Weights of a small GPT-style language model, trained from scratch on English Wikipedia.
Size: width 96, MLP 256 SwiGLU, 1.97M parameters.
Architecture: LayerNorm before each block, rotary positions, no biases in attention or MLP, untied embeddings.
Training: a variant of Muon for these matrices, 99M tokens, 3033 steps.
Each number is 128 + 32 x the weight over its row's rms, rounded and kept within 0 to 255. Layers, rows and columns count from 0. The size above them is the row's rms in percent of the matrix's.

# layer 9 attention query, 96x96, rms 0.0487, rows 17-31,49-63,81-95, columns 0-95
size [ 47  50  56  56  68 102 114 127 121 119 120 131 127 120 123 127  99  88 116 119 115 103  83  90  96  87  85  78  90  79  57  68  92  82  97 143  96 106 114 112  97 107 102 111 102]
[[155 141  72 117  76  97 155 148 177  99  94 163 181  81 101 127 158 187 148  71 114 145  81 147 108  18 123 121  95 119 124 139 128 142  80 150 152 146 108  71 138 146 122  88  75 139 143 162 119 151 152 133 111 132 135 168  95 157  70 165 161 158 135  95 136 123 131 137 126 101 180 161 163 130  75 113 182 147 136 111 139  57 132  90 157 151  93 155 132 147 162 135  87 129 132 150]
 [166 152 113 162  96  99 169  97 158 101  95 163 129 102  66 118 180 233 159  54 124 113 159 128  74  70 116 138 139 139  83 102  91  82 105 177 160 141 144  91  97  83 162 101 152 114 154 149 136 122 121 134 126 189 130 179  85 156  64 170 139 144  97  93 140  95 138 103 135  98 151 135 150 138 136 112 163 133 131  72 129 119  99 107 139 159  94 174 104 124 144 138  93 128 149 151]
 [106 167 124  67  77 114 135 140 136 120 136 147 173 161  83  84 152 162 142 133  90 126 132 163  96 119  98 150 135  84 106  76 105 125  71 170  88 143 195  67 162 172 129 137 161 135 103  92 146 161  84 187 110 151 158 180 129 107 102 166 152 131 131  85 107 142 166 172 125 104 176 132 151 132  84 101  70 140 161 134 157 120  86 115 108 140 115 172 114 149 124 187 105  67 109  76]
 [ 99 113 187 121 123  84 138 148 135 124 122 159 121 173 164 197 134 117 109 137  86 128 146 128 106 116 141 144 114 123 108 109 154 213  96 155  68 116 151 179 171 126 122 142 113 134 156 155  98  71  96 210 155  37  76  94 182 122 127  90  80 110 134  75  83 109 126 143 100 180 146 117 144 118 124 134 100 194 118 133 119 109 164 138 118 144 120 126 169 111 170  78 161 148 142 135]
 [ 84 110 154 144  98 159  95 110  95 190 186 109 115 134 165 151 146  82 150 196  71 143 193 140 127 163 149 205 121 127  96  71 129 101  63  82 122 156 140 126 146 119  73 183 102 164 138 167 136 169 118 115 104 131 148 116 130 118 125  91 102 166 135  96 130  64 197 136 109 174 157  86 113 114 118 132  85 130 127 138 127 118  67 178  94 130 126 126 157 146 144 159 147 127 112 103]
 [148 166 140 116 113 154 146 125  76 151 129 139  95 173 133 105 144 149 108 152 128 111 207  64 115 112 168 100 155 135 125  96 120 141  99  44  87 131  67 164 154 165  97 120  73 144 144 140 155  54  97  97 123 151 154 142 114 152  64 143 175  97 117 120 113 164 149 119 150 122 138  83 144 118 144 164 103 151 162  97 144 180 155 107  75  78 178 135 133 185 143  90 173 117 165 101]
 [146 196 119  78 173  87  85 139 101 143 180 130 158 142 153  83 135 159 162  85 129 129  66  93 200  96 109 113 179 102 137 133 141 145  83 166 134  95 162 105 127 137 139 123 119  80 110 135 123  91  58 147  76 127 138 139 137 130 104 231 169 106 118 120  87 169 155 100 143 137 163 114 133 137 123  96 149 152  67 167 148 123 112 112 173 129 117 108 153 128 142  69 105 172 134  94]
 [ 77 138 156  50 117  89 122  74 141 162 166 156 158 102 115 103  92  92  48 164 115 151 155 150 166 139  91 111  81 121 143 133 133  98 137 141 164 114 178 116 165 153 130  72 125  71 160 100 158 124 169 122  76 156 154 124 143 168 109 134 131 195 187 160 128  80 134 122  90 145  95 112 168 121 131 163 153 153  74 159 139 131  87 137 136 117 120 144 170  90 125 148 181 105  68 117]
 [171 143 141  72 127 107 138 133 123 146 100 121  88  86 101  91 146 123 166 140 107 111 106  79 183 153 152  95  91 105  84  94 186 138 137 105 108  93 102 168 128 165 162  94 137 129  97 134 140 131 101 194 122 154 122 126 182 181 123  95 170 124 173 151 108 112 124 139  88 125 163 157  98 133 100 103 114 184  82 104 167 129 126 101 125 149 151 137 239 111 159 124 137 180 110  45]
 [126 121 108 186  93 107 121  26 115 135 148 117 101 144 145 132 134 111 120 114 185  75 135  83  51 116 134 151 226  94 121 163 151 156 118 109 156 162  92 103 154  96  85 157 169  94 121 143 132 133 119 184 119 124 123  96 139 156  83 143 122 136 145 149 116 111 131  49 138 125 166 173 148 126 137 186  81 181 125  92 100 161 115 157 109 118 114 145 143 122 141  94 192 100 107 151]
 [158 108 176 111 135 124 158 125 180 123 139 138 152  76 152  95 126 137 155 141 117 110 170 154  99  67 111 119 132 143 143 153 110  95  45  96 127 143 172 173 127 139 135 127 172  84 111 150 122 152 191 127  90 110 147  24 175 139 117 147  87 144 106  91 113 142 143 159 118 156  58 152 151 124 130 163 118 163 121 104 143  88  41 175  64 126 147  73 135 162 138 129 120 120 128 159]
 [118 116 147 205 152  85  68  70  68 104 167 165  85  92 171 148 158 144 138  76 143 134 141 116  98 183 131 118 151 159 186 134 125  70 107 135 132 160 127 109 120 165 158 130 148 161 142 145 141 192  79 126 137 126 145 197 132 109 112 143 105 128  95  60  94 114 157 133 117 131 125 193 143 120  83  98 104 135  73 197 139 111  67 125 112 106 120 113 147 129 176  83 117 133 135 135]
 [111 118 133 127 162 141 184 127 115 108 106 122 113 128 183 167 148  97  99 202 135 121 148 139 150 132 128 122 127  79 150 137 138 105 138 115 109 148 190 132 143 103  86 166 111 157 102 144 152 133 112 205 158 129  80 148 103  86 136  96  89 130 173 115 164  22 113 154 105 110  95 118 172 119 121  83 125 122 153 178 167 129 135 137  65 120  81 209 104  78  99 144 102 168 164  88]
 [171  94 141  73  96 145 166  91 121 123  92 126 142  77 111 136 136 130 168 182 149 114  38  94 116 142 110  81 131 137 114 158 148  74 170 123 104 123  76 111 132 134  88 139  94 131 150 131 112 122 169  99 166 141 201 142 146 103  48 182 141 143 110 148 151 118 143  37 139 109  88 133 137  99 174 114 129 174 150 114 138 132 152 169 102 117 130 136  92 182 181 175 142 159 104 142]
 [137  89 113 110 113 156 105 119 170  41 100 127 126 165 122 101 156 128 101 112  95 137 146 149 118  86 116 141 153 129 178 157  89  93 157  60  88  94 183 141 137  84 143  75 165 157 148 156 185 123 130 160  91 157 124 122 137 155  54  98 104 143  86 187 149 230 168 122 118 149  89 115 172 106 120 133 135 147 149 159 134 153  75 104 107 153 115 159 136 139  94 165 109 102 119  98]
 [118 100 105 153 123 133 135 175 182 122 141 100 181 103 123 101 150 123 199 107  88 211 101 150 108  83 101 103 130 123  87 136 112 158 144 179 145 123 121  79  77 130 179 121 137  91 113 137 105 127 158  89 102 102  87 163 120 160 147 143 137  92  60 119 108 151 181 148 143 144 180 136 182 156 134  69 220  59 106  93 140 118 103 123 144 127 134 117 148 121 150 150  72 137 117 143]
 [ 96 178 120 121 127  92 107 181 116  96 134 132 135  85 111 107 117 135 180 151  79 132  58 159 128 134 106 114 139 129 132 161 126  98 145 165 161 161  92 116 161  99 142  69  84 114 150  96 152 131 152 151  47 144  65  86 132 125 182 136  96  81 114 111 133 125 145 146 107 177 143 135 113 104  75 104 152  75 130 139 143  98 148 171 169 164 157 108 177 121 129 111 131 243 101 152]
 [113 122 151 147 117  74  75 205 136 123 114 114 161  96 122 110 142 145 185 100 163 155  86 115  97 131  87 137 124  92  77 182 151 111 145 146 155 140 147  86 155 129  71  93 127 158 130 140 111 137 191  93  46 153 161 123 126 144  82 128 100 196 108 122 109 154 102 155 114  42 124 160 164 153 131 116  85 106 119 156 129  78 115 130 211 115 146 151 168 136 161 143 159 152 132 137]
 [ 92 136 115  88 118 121 121 142 154 175 171 135 129 134 140 148 173  74 164 122  80 152  68 187 130 132  76 137 120  75 117  76 117 100 143  67 127 164 154 116 157 168 130 133 116 127  94  86 133 156 124 123 168 135 150 175 169 107 230 133 132 148 131 125  81 106 145 146 135  87 113 103 155 108 147 102  92 147 132 142 169  95 143 183  93 166 151 117 169  38 118 132 133  81  99  87]
 [136 137 159 181 151 141 120  74 115 175  95 138  79 142 106 151 141 124 141 145 165  89 146  75  77 132 158 146 145 160 125 107 118 120 144 104 120 119 138 138 185  97 155 137  88 190  96 139  95 112  87 139 211 123 165 109 108 214  49 117 140 141 130 125 119 135  91  77 136 126 123  56 113 146 168 145  88 174 157  97 138 154 146 140 105  78 108 146 103 161  94 128 148  79 178 166]
 [117 100 140 141 125 156 153 115  66 120 120 158 102 163  77  76 133 166 121 110 114 106 210  85  98 143 130  99 127 153 180 105 155 124 140  95 174 128 104 137 157 117  83 121  91 179 119 137 143 102 136 112 128 118 164 170 145 150  83 117 132  75  99 187 111 148 138 110 178 105 117  83 148 144 169 187  80 141 156  93 144 163 184 112 101  80 179 194  70 162  97 109 157  93 144 151]
 [103 145 118  86 156 119  89 205 105 149 140 165 132 130 108 119 156 147 158  92 136 121  48 132 144  93 164 114 111 164 110 169 192 176  99 220 140  99 123  79 159 147 138 154 130 105 160 100  97 144 120 142  52 117  93 131 122 147 123 154  95 120  84 116 127 136 163 150 134 137  96 141 156 195 104  69 168 111  90 159 110 124  83 141 215 135 104  97 127 122 132 119 110 167 107 103]
 [124  65 142  75 179 117 126 100 161 114 130 102 119 132 141 152 117 147  91 106 105 152 173 135 135 149  98 112 116 129 150 114 112  61 169 121 203 139 125 111 110  71  98  93 121 131 152 153 155 120 116  96 144  92 166 144 169 159  96  94 168  90  84 124  61 138 154 124  87 170 162 162 228 149 199 195 105 130 150  76 147 176 145 105 130 109 112 148  98 144 100 107 130 101 136 129]
 [153 140  72 153 135 104 161 132 102  65 179 133 120 122 167 106 165  92 186 158 139  98 166  75 187 148 124 105 145 100 103  75  98 171 144  89  86  98  63 120 121 160 198  83 127 154 113 121 157 109 165 149 100 175 141 120 142 160 124 138 154  98 103 136 115 153 109  97 135 110 171 171  99  84 146 156 121 103 129 163 156 112 123 120 105 128 168 149 190  72 157 153 137  87 141  55]
 [145 151 124 190 134 161 167  34  83 142 152  89  67 117 101 125 109 145 117  97 141 154 136 115 115 113 148 142 190 112 105 151 133 204 113 117 151 141 130 123 184  93 107 148 161 118 126 147 168 108 162 138 120 123 109 145  84 109  78 129 102 135 122 166 149 126  74  80 101 125 175 116  63 122 135 165  87 127 164  48 117 112 117 165 199 103 137 148 170 174 143 135 121 123  91 177]
 [111 166 127 109 137 162 135 165 151 113 106 178 112 174 133 130 150 150 173 142 113 138  88 139 122  84 127 194 126 162 118 139 154  98  93 115 110  85 107 143  93  98  91 129 122 123 115 165  93 105 101 122 152 155  79  95 120  84 126 213  98 128 172  83 107 104 201  67 165 153  73 142 130 133  16 195 150 135 151 139 132 176  79 165 130 129 140 121 111 130  97 140 108 145 127 133]
 [166 149  85 170 140 118 121  68  98 101  78 148  90  67 177 162 110 146 144  63 146 168 146 121 148 205  90 143 160  99 145 138 134 115 100 137 116 150 163 120 124 185 144 149 170 181 138 103 114 140 130 118 140 127 131 242 122 108  84 108 117 148 104  71 151 135 135 117 127 114 138 144 105 176 138 134  91 137  76 182 103  91 100 125  90 135  90 149 117 154  99  99 176 134 113 181]
 [ 96  87 155 134 124 152 177 139 151 124 166  92 148 125 168 122 154  97  69 155 113 183  92 202  61 161 120 145 116 105 112 132 108 104 150 121  98 165 188  94 131 154 122 159 159 183 132  41  91 136 170 143 104 146  92 143 126  98 186  93 128 131 159 131 169 115 121 161 131  71 138  71 113 129 138 116 126  70 170 115 145 139 133 122 149 116 134 178  92  50 101 126 162 115 106 103]
 [101 119 148 103 140 108 138 117 113 159 142 121 131 105 147  77 146 100 122 165 143 180  51 131 172 108  85  93 145  66 199 162 166 111 142 133 123 120 146 163 117 164  88 123 179 148 148 126 134 154 168 162  68 102 129 139 118  82 119 123 102 169 143 140 148  93 102  71 128 180 110 124 121 108 123  73 130 200  82 179 115 138  49 154 117 117 113  82 127 166 156 138 189 150  79 118]
 [115  91 118 147  82 120  87  93  81 116 140 127 150 138 129  85  94 112 175 175 100 143 136 187 138 131 104 153 124 115 156 167 154 158 133 103 122 104 196 104  87 161 117  66 112 186 157 125 159 164 146 162  66 144 171 122  87 150  82  81 105 170  97 193 127 133 103 143  95 119 114 104 112 151 162 139 105 145  74 136 130 117  62 132 181 115 110 166 202 136  84 169 112 100 121 162]
 [156 131  96 156  92  95 184 150 162 142 167 120 177 138 107 145 147 150 174  88  75 125  76 171  80  76 122 116 118  86 160 139 175 135 178 170 115 123 157  79 125 102 148 106 120 182 150 135  59 110 116 148 112 125  76 111 124 150  90 142 127 136 130  95 115  94 179 121 108 115 186 114 160 158  91  75 136  79 172  59  86  97  92 162 161 168 153 169 132 155 135 126 109 123 137 168]
 [167  71  53 135 132  46 110 139 125  91 175 133 117 169 119 120 100 135 154 111 110 122 173 122  87 129 128 115 126 114  76 139 177 167 155 208 151 137 125 104 203  99 136  72 109 154 136 118 194 139 160 123 129 165 156 128 132 124 125 141  82 128 100 116 153 106 132 134  77  63 140 134 113 122 106 100 111  72 165  94 107 112 124 169 186 130 154 181  94 179 139 172 165 129 129 124]
 [122 120  82 161  59 218 169  94 129 114 154  84 107 102 118  77 150 137 126  82 124 112 181 164 105 133 109 155  88 149 147 142 125 140  99  92 126  84 148 133 119  87 181 140  98 173 146 182 163  89 133 155 124 146 108 136  86 169 138 115 120 122  88 179 165  77 136 161 156  77 133 131  67 121 115 135 128  88 164  67 123 133  99 104 152 126 179 206 119 154 105 118 126 125  86 149]
 [131 158 119 157 105 132 158 150 150 130 112  51 141 145 123 158 102  99 142 130  95 130 107 124  59 119 166 143 132 163  75 131  62 145 136  44 103 108  99 175 157 112 134 130 132 149 127  86 207 100 128  70 138  82  79 108 108 141 171 175 153 161 115 141 110 180 140  75 120 101 102 134 192 139 184 191 152 163 145 122 114 154 150 150  99 132 169  74 123  84 152 121 145 107 136 119]
 [112  92 129 185 106 142  94  92 117 177 146  59  89 104 118 142 160 104 142 178 144 177 167 134 151 162 111 179 128 116 116 120 134  97  96  77 175 102 119 160 151  84  93 173 171 186 161 138 121 179 137 136 106 142 146 144 137 125 180  69  90 173 126 118 185 111 104  88 108 147 111 115 156  89 144 141 108 116  56 162 129 128  98 138 125 115 129 102 199 166 136  87  68 101 133  92]
 [120 156 148 120 118 124 168 137 106 152  95 152 133 183 101 123 132 151 122 134 134 118 198  69  98 104 187  86 128 155 139 114 163 167 144  53 111 121  55 145 146 136  81 106  76 173 140 140 134  52 104 147 128 137 146 109 104 143  77 138 134 112 132  95  88 187 129 134 166  92 118  80 177 129 150 159  83 151 161 112 118 153 163  94  68  78 160 144 152 174 133  86 143 109 183 120]
 [142 157 150  60 144  86  71 153 133 159 155 143 142 171  95 157 123 140 150 101 127  98  58 113 140  76 158 108 172 134 104 143 146 179  86 164  97  75 104  90 139 163 131 130 117 104 132 124 111 122  94 171  75 166 117 150 149 133  87 211 131 134 117  86  81 168 139 143 119 144  97  89 179 128 130  84 104 168 100 186 135  83  73 147 161 108  99 117 176 122 134  95 112 184 129 102]
 [101  94 181  48 122 114 129 136 158 155 146 147 161 135  81 121 104 142   0 145 125 146 130 116 140 146 138  73  78 160 181 112 139  89 109 114 139 113 118 108 154 145 131 103  95  91 129 144 161 162 165 117 133 155 164 123 162 193  91 139 165 146 172 155  90 143 108 127 124 128  90  98 208 122 147 179 119 165 127 150  95 173 138  92 131 103 139 162 153 113  79 154 159 112 106 109]
 [157 161  87 141 120 110 124 139 102 166 121 124 124 121 110 102 139 110 212 103 107 142 129 102 199 165 123  96 104  86 115 105 168 140 114  89 108 104 114 175 120 186 145 109 108 108  91 134 125  96  90 191  99 121 110 106 145 154 150 101 171 130 138 150 115 102 165 109  93 131 159 160 111 113 109 103 124 137 103 126 174  99 132  91 110 171 157 140 255  79 161 112 118 179 149  50]
 [141 148 137 151 125  75  89  29 138 171 148  93 129  99 174 130 131 130 158 107 176 179  53 120 116 115 128 145 193 109 136 143 125 143 121 124 143 174 127  91 174 116  89 155 195  75 144 132 131 192 137 156  98 121 112 105 158  81 130 146 110 170 145 119 108  97 121  82 118 182 152 142 105 127 124 135  85 160  93 161 133  83  80 162 146 106 109  94 183 125 161 119 137 153  64 152]
 [103 113 156  94 137 152 162 112 124  92 143 143 166 108 173  60 124 120 155 117 145 138 147 153 120  55 112 116 179 116 152 157 145 118 133 103 125 137 165 168 134 131 121  71 175 110 119 196 135 120 186 145  95 114 107  42 157 105 108 152 112 103  95 129 134 101 115 155 128 133  70 182 101 132  66 161 137 157 105  83 167  99  18 151 122 140 164 118 119 115 151 165 140 102 122 178]
 [125  94 123 172 145 102 120  66  65 140 121 136 120  91 148 149 146 149 119  53 160 108 174 140  64 158 152 105 113 171 170 132 119  74 120 105 126 121  75  93 153 151 191 126 139 151 177 155 108 145 101 165 160 164 125 230 151 166 115 131  93 105  99 104 103 106 146 143 129 141 140 173 133 125  92 140  92 126  73 142  90 125  79  88  84  96 158 161 104 169 154  80 110 139 143 115]
 [119 105 139 129 166 138 174 115 137  96 118  98  87 146 157 185 142  81 114 209 135 126 121 168 138 179  84 140 141  73 131 124 119  85 129 148 112 122 173 129 107 124  83 161 192 149  83 109 163 115 135 180 150 132  77 155 120  54 171 120 118 132 184 125 159  83 111 150 127 110  86 140 156 107 122 110 113 160 117 199 169  77 125 150  97 126 136 179 105  43 139 173 114 140 138 124]
 [148  83 125  75 132 142 160  59 147 141  85 106 163  97 106 101 120 109 111 158 109 121  72  70 126  94  74 130 168 147  94 143 173  95 142 110 134 154  93  96 179 161  87 147  89 150 154 137 110 124 183  90 139 165 195 143 127 128  34 162 158 143 144 137 168 154 121  65 152  82 120 131 109 100 151 123 149 162 175  82 101 143 117 151 140 119 112 132 113 194 102 152 166 152 127 158]
 [150 111 124 138 122 147 110 124 180  85 106 161 169 148  93 112 140  98 111 153 100 124 143 152 159  73  88 144 106 156 146 123 105 105 132 101  82 119 176 152  93  66 123  68 158 156 177 144 167 135  91 172  86 157 149 111 143 129  36  70 101 137  82 182 125 185 161 140 115 135 129 135 157  70 129 172 119 149 157 169 167 126  87 148 129 151  67 159 133 140 124 161  56 132 101 131]]
# layer 9 attention key, 32x96, rms 0.0498, rows 17-31, columns 0-95
size [ 57  47  68  63  69 100 123 123 126 115 119 125 128 118 118]
[[108 180 155  83 135  51 150 143 135 104 161 132 130 145 144 213 150  71 191 124 132 167  92 128 134 131 164 102  95 131  97 161  77 160 159 149  84 134 194 136 130 119 110 168 114 116 119 153 146 186 134 110 102  54 145 147 115 159 124 139 112 154 111  69  73 123 114 126  97 122 127 136  58  88 136 113 125 119 118 106 143 125 167 165 148 109 120 133 117 187 100 129  33 142 117 132]
 [ 69 193 150  35 163 102 116 149 124 155 101 124 174 133 111 174 177 121 166 138 124 190 105  93 117 105 155 119 111 153 158 121  90 141 145 155 161 129 162 132 115 103 113 157 135 150 144 162 118 172 102 107  90  94 142 142  98 141 103 157 113 126 158  35  93 124 125 155 112  86 150 131 171  64  94 101 171 146  81 196 101 141 137 165 131 126 138 130 110 144 138 105  65 158  89  89]
 [131 155 134  85  98 145 103  77 112 172 113 103 142  91 144 102 152 128 145 166 102 158 103 129 154 162 153 149 134 199 138 103 121 149 114  83 131 104 116 139 149 138  63 169 115 141  78 125 149 144 111  77  87 150 128 216  88 132 150 122  95 160 161 127  81 188 122 112  55  68 143 106 142  84 122  95 151 144 105 140 178 166 108 110 135 111 169 151  85 187 149 125  55 174 123 129]
 [155 133 116  90 135 113 168  83 137 122 159 130 146  82 129 113 158  84 181 129 135 178 139 122 108 121  93  89 117 128 114 106  80 140 115  97 154 141 201 107 129 130 121 154 156 170 104 110 170 111 124  99 105 125 171 198  65 133  75 141 158 219 105  94 148 129 115 149 133 117 162 158 120 120 151  93 139 151 126  82 145  70  80 157 114 133  81 155  88 192 166 151  47 162 106 136]
 [118 154 151  90 137  40 134  99 128  91  73 153 141 138 135 136 168 165 135  94 131 141  97 137  95  62 118 120 138 123 159 140 154 159 188 115  89 157 154  83 114 130 124 141 108  81 131 100 104 130 183 129 111 137 100 137 141 120  96 150 130 160 171  78 149 165 133 131 142 110 138 185 171 102 103  67 183 161 122 152 106 112 148  90 105  58 112 128  73 129 192 145  70 179 149 189]
 [108 104 120 157 114 171 161 127 113 157 133 137  95 146 114 126 131 118  92 149 123 157 188  96 129 217 201 115 125 122 107 102 104 122 128  64 148 114  37 148 159 129  88 113 145 182 160 142 128 105 107 145 161 148 170 116 119 122 221 123 103  82 116 131 140 169 124  99 152 116  85 109 153 182 169 154  42 128 123  90 143 129 163 128 128  98 119 106 160 120 102  64 145  87 142 123]
 [134 124 178 144 151  85 104 160 153  95 146 132 147 130 101  90 154 158 180  21 112 106 159 139 146  97 109 145 159  96  34 166 130 163 107 185  88 129 176  69 169 168 146 130 104 124 150  87 118 141  67 166  94 138 129  93 178 146 112 107 137 129 107 128 133  95 142 147 170 127 132 146 136 137 166  75 103 119 139 133 150  76 122 148 108 106 130  90  81 106 150 147 129 138 203 144]
 [ 98 103  76  65 124 122 142 122  78 142 122 104 150 157 167 109 110 132 131 119 103 159 109 175 142 157 147 124 141 164 128 115 144 118 193 115  91 111 147 138 116  80 155 110 108 123 169 138 173 178 160 148  87 155 105  76 115  98  38  96 145 121 130 204 123 136 159 123 101 153 112 116 158 203  98 143 109 126 114 147 143 125 109 123 187 169 104  83  97 145 110 156 127 147 174  24]
 [160 108  77 120  73  77 104  87 101 166 105 156  50 161 125 136 172 150 190 160 112 116 186 150 143 136  99 145  91  84 153 148 122 138 101 108  84 119 122 139 149 167 148 177 116 131 100 129 142 101 143 163  89 111 135 149 193 138 107  88 153 156 140 114 107 116 151  63 149 112 160 110 147 108  99 178 140 174 143 137 117 150  92 119  97 128 139 126 197 123 150  61 134 163 164  43]
 [101 143 132 146 121 126  98  44 131 126 166 182 133 124 151 151 116 140 122 104 145 165  91  99  93  93 130 123 132 143 187 130 156 141 151 170 132 115 102 120 130  77 135 120 104 131 106 112  72  92  93  57 116  95 137 131 152 122  89 142  96 165 145 189 150 154  81  74  95  94 144 114 121 132 196 188  77 147 183 178 121 155 167 193 186 144 137  70 106 139 117  86 110 154 141 150]
 [151 126 149  88 113 124 122 139 146 112 129 170 170 147 142 106 153  65 122 161  73  71 163 118 116 133 171  97 150 142 152 142 113 151 152 101  97 197 142 114 202  46 116 108 160 137 102 155 161 113 165 108 164 143 154 137 126  96  86 147 165 128 116  73 154  79 115  65  59 115 107 106 171 159 126 119  90 128  90 104 137 207  64 171 134  98 117 128 148 161 143 145 104 113 137 153]
 [141 125 107 177 186 153 150 103 110  97 111 185 125  76 134  98 125 132 117  78 142  78 173 146 138 160 107  73 155 124 168 182 131  99 116 150  88 124 188 139 116 128 173 102 135 165 134 133 188  91 125  87 145 100  65 163 145  93 112 181  83 183 134 107 139  94 111 134  92 108 159 153  73  88 109 113  71  89 129 151 171 137 149 121 148 148 153 168 100 116 126  94 181 135  82  84]
 [145  97 112 129 172 122 145 113 129 151  98 123  75  92 135 239 115  94 147 154 141 151 100 196 119 176 191 125 164 125 134 111 119 121  99 162 118 127 187 127 134  78  89 122 166 129  45 123 140  92 111 157 137 168  86 164 139 118 189 103 109 111 134 163 180 115 133 102 154 145 133  74 112 131 148 168 109 128 103 149 121 155 134  80  50 130  80  98 103  91 111 171 128 130 123 143]
 [157  94  83 144 163 144 144  66  99 145 100  90 116 193 145  78 111 156 118 151 168  95 145 158  55  71 120 120 140  79 154 110 190  97 160 154 113 103 142  75 154 138 167 124 117 150  86 160  90 150 165 147 107 162 157 167 100 101  99 173 101 141 138 116 179 141 138 111 126 107 124  85 171  97 133 183 161 124 118  71 109 122 156 131 134  71  87 139  87  83 127 156 128 164 156 172]
 [156 138 176 122  85 144 171 144 177 123 140 151 136  87 143 106 118 100 160 126  93 154  86 153 143 129 119 159 152 122 105  55  81 158 172 144 102 174 111  54 122  84 201 135 102  85 149 128 163 107 152 142 171 170 101 120 171 157  35 146 139 125 114 131 143 213 157  89 156 132 151 112 146 134  72 101 102 128 113 113 108 161 153 143  84 118 128 113 103  94  85 159 103  94 102 145]]
# layer 9 attention value, 32x96, rms 0.0492, rows 0-2, columns 0-95
size [ 97  96 104]
[[124 118  87 135  94  59 101 160 212 120  67 114  83 128  81 147 118 143 109  87 135 158 150  88 176 146 142 190 162  93 128 128 186 114 154  90 153 132 126 119 137  65 142 160 118 118 142 133 118 102 129 118 147 101 153 147  60 118  78 190 116 109 133 128  85 100 104 108 151 131 194 133  93 174 114 120 143  88 141  92 155 140 137 164 154 191  90 162  99 119 135 112  89 182 142 162]
 [ 80 133 140 148 144 182 137 126 172 147 114  86 177 127 108  83  92  77 137  61 144 176  88 162 108 122 167  99 114  52 161 151 145 176 123 105  88 100 183 166  96 118 138 104 102 142 192 112  83 136 179 150 128 148 130  90 132 172 117 110 175 168 118 118 124 109 108 149 156 158 217 131 147 148 116 165  87 133 104 143  90 156 134  88  85 129 127 132  65 158 150 120 128 115 111  96]
 [133 130  94 163 103 167 103 124 106  99 179 170 125 155 130  93  84 141 135 157  88 135 107 143 162  86 168 115 154 117 115 140 166 166 120 162 138 102 145 141 133 160  75 109 135 190 109  94 155  97 150 153 142 159 140 114 174 135 139 106 135 159 115 147  35 108 137 155 112  92  88 145 135 108  92 137 137  16 125 104 114 168 114 184 132 157  84 175 174 155  96 132  96  96 199  95]]
# layer 9 attention output (transposed), 96x96, rms 0.0607, rows 0-2,32-34,64-66, columns 0-95
size [123 127 139  73  83  83  79  87  78]
[[149  98 122 140 166 217 145 131 155  60  54 180 143 139 126 126 157 174 123 141  98 103  77  99 137 123  97 162 146 128 112 169 111 143 151  80 116 135 131 110 152 143  64 153 163  90 169 108 131 127  96 159 114 109 139 112 118 168 165  94  69 143 144 103 144  51 130 162 173 182  70 129 131 161 107 109 102 156 148 130 139 132  86  92 138  67 113 124 167 122 153 170 120 138 191 116]
 [138 170  86 161 211  88 140  80  70 141 122 105 151 123 119 107 126 167 164  75 126 106 109 131  89 184 151 135 140  90  83 128 159 126 163  94 140 125 138 118 127 146 116 166 145 139  51  79 118 137 148 121 168 123 156 164 158 191 145 100  77 174 123 130 132 116 135 123  81 126 124 131 100 201 143 165  90 158 106  91 148 146 180  80 160 116 127  69 111 122 133 127  81 128 125 203]
 [ 98 101 100  78 101 168 117  91  98  55 137 107 104 123 152 157 163  95 129 100 146 134 181 122 113 106 148  80  85 122 134 130 131 166 100 142 121 120 132 105 169 158  96 174 182 114  93 104 181  87 108 116 188 113 112 140  93 114 164  49  95 177 132 113 139 120 181 117 192  79 142 157 155  94 159 144  84  87 146 120 159 106 163 102 115 137 137 138 122 194 180 122 187 124 116 159]
 [134 104 103 103  90 142 152 122 167 205 161  64 106 187 107 146 138  73 116 120 116 171 164 134  95 134  94 150 161 118 122 134  59 115 121 103 163  93 158 121 133 114 119 163 169 153 122 151 147  70 128 109 110  90 153  91 115 118 206 146 164 128  85  53  99 147 129 115 116 104 190  84 120 138 173 141 132 119 124 114 117 125 136 167 160 153  65 107 137 189 140 120  84  83  83 160]
 [107 114 151 136  46 191 133 163 142 142 123 165 105 145  82 115 120  89  99 115 172 185 106 119 131 101 153 195 112 101 158 188 165 159  56 132  97 146 149 215 110  96  81 116 103  85 170 138 171 119 132 151 122 161  94 115  75 146 132 134 117  90 123 160 139 124 153 122 149 112 151 132  84 124 116 100 133 152 189 139 126 164 128 120  46 121 140 180 107 148 139 130 116  74 120 115]
 [168 133  86 130  94 119 130 134 139 144 144 106  95 105 129 161 124 124  55 171 104 104  74 158 178 142 113 151 144  50 120 135 161 135 147 164 148 136 155 108 164 220  64  77  64 101 157  99 118 165 141 186  93 101 106 103 156 136 109 143  90 170 182 143 143 165  94 131 163 119 107 120  81 179 102 165 101 157 106  84 128 140 124 146  90 131  98 165 172 163 134 116  88 124 113 134]
 [134 124 166 138 141 124 141 106  75 147 180 157 172  99 100 184 172 146 137 134 127 108 167 148 110 122 163 115  93 114 110 171 163 109 127 217  86 129 119 145  71 136 126  22 134 114 114 187 144 141 115 142 115 132 131 136  78  33 103 151 142 149 145 108 191 130  92 111  96  86 153 158 159 156 108 160 126 156  89 138  87 117 116  89 124 137 182 128 169 115  87 135 123 108 151 101]
 [158  79 139 104 195 141 145 157 130 139 108  92 133 146 164 147 160  78 209 163  94 118 167 161 196 158  92 112 131 130 124 119  91 144 146 157 141 124 138 138 139 140  69 109 147 119 130  98 137 176 133  63 120 140 132  93 160  73  88 129 146 138  91 149 147 138 157 183 216  87  93 119 135  74  60 128 169 109 125 120  97 115 104 116 133 117 181 149 125  57 147 119 150 162 130 107]
 [135  91 148 169 161 129  95 110 161 110 164 130 140 118  74  83  76 190 103 133 135  80 170 136 128 132 114 106 181 126 115 105 125  70 166 124  87 113  98 174  81 102 196 117 147 189  96 125 104 128 134 106  74  46 138 169 106 169 139 180 167 114 108 132 126 102  63  85 149 134 111 111 198 138 155 108 171 134  84 159 137 128 126 131 128 125 123 116  99  88 102 110 150 183 141 107]]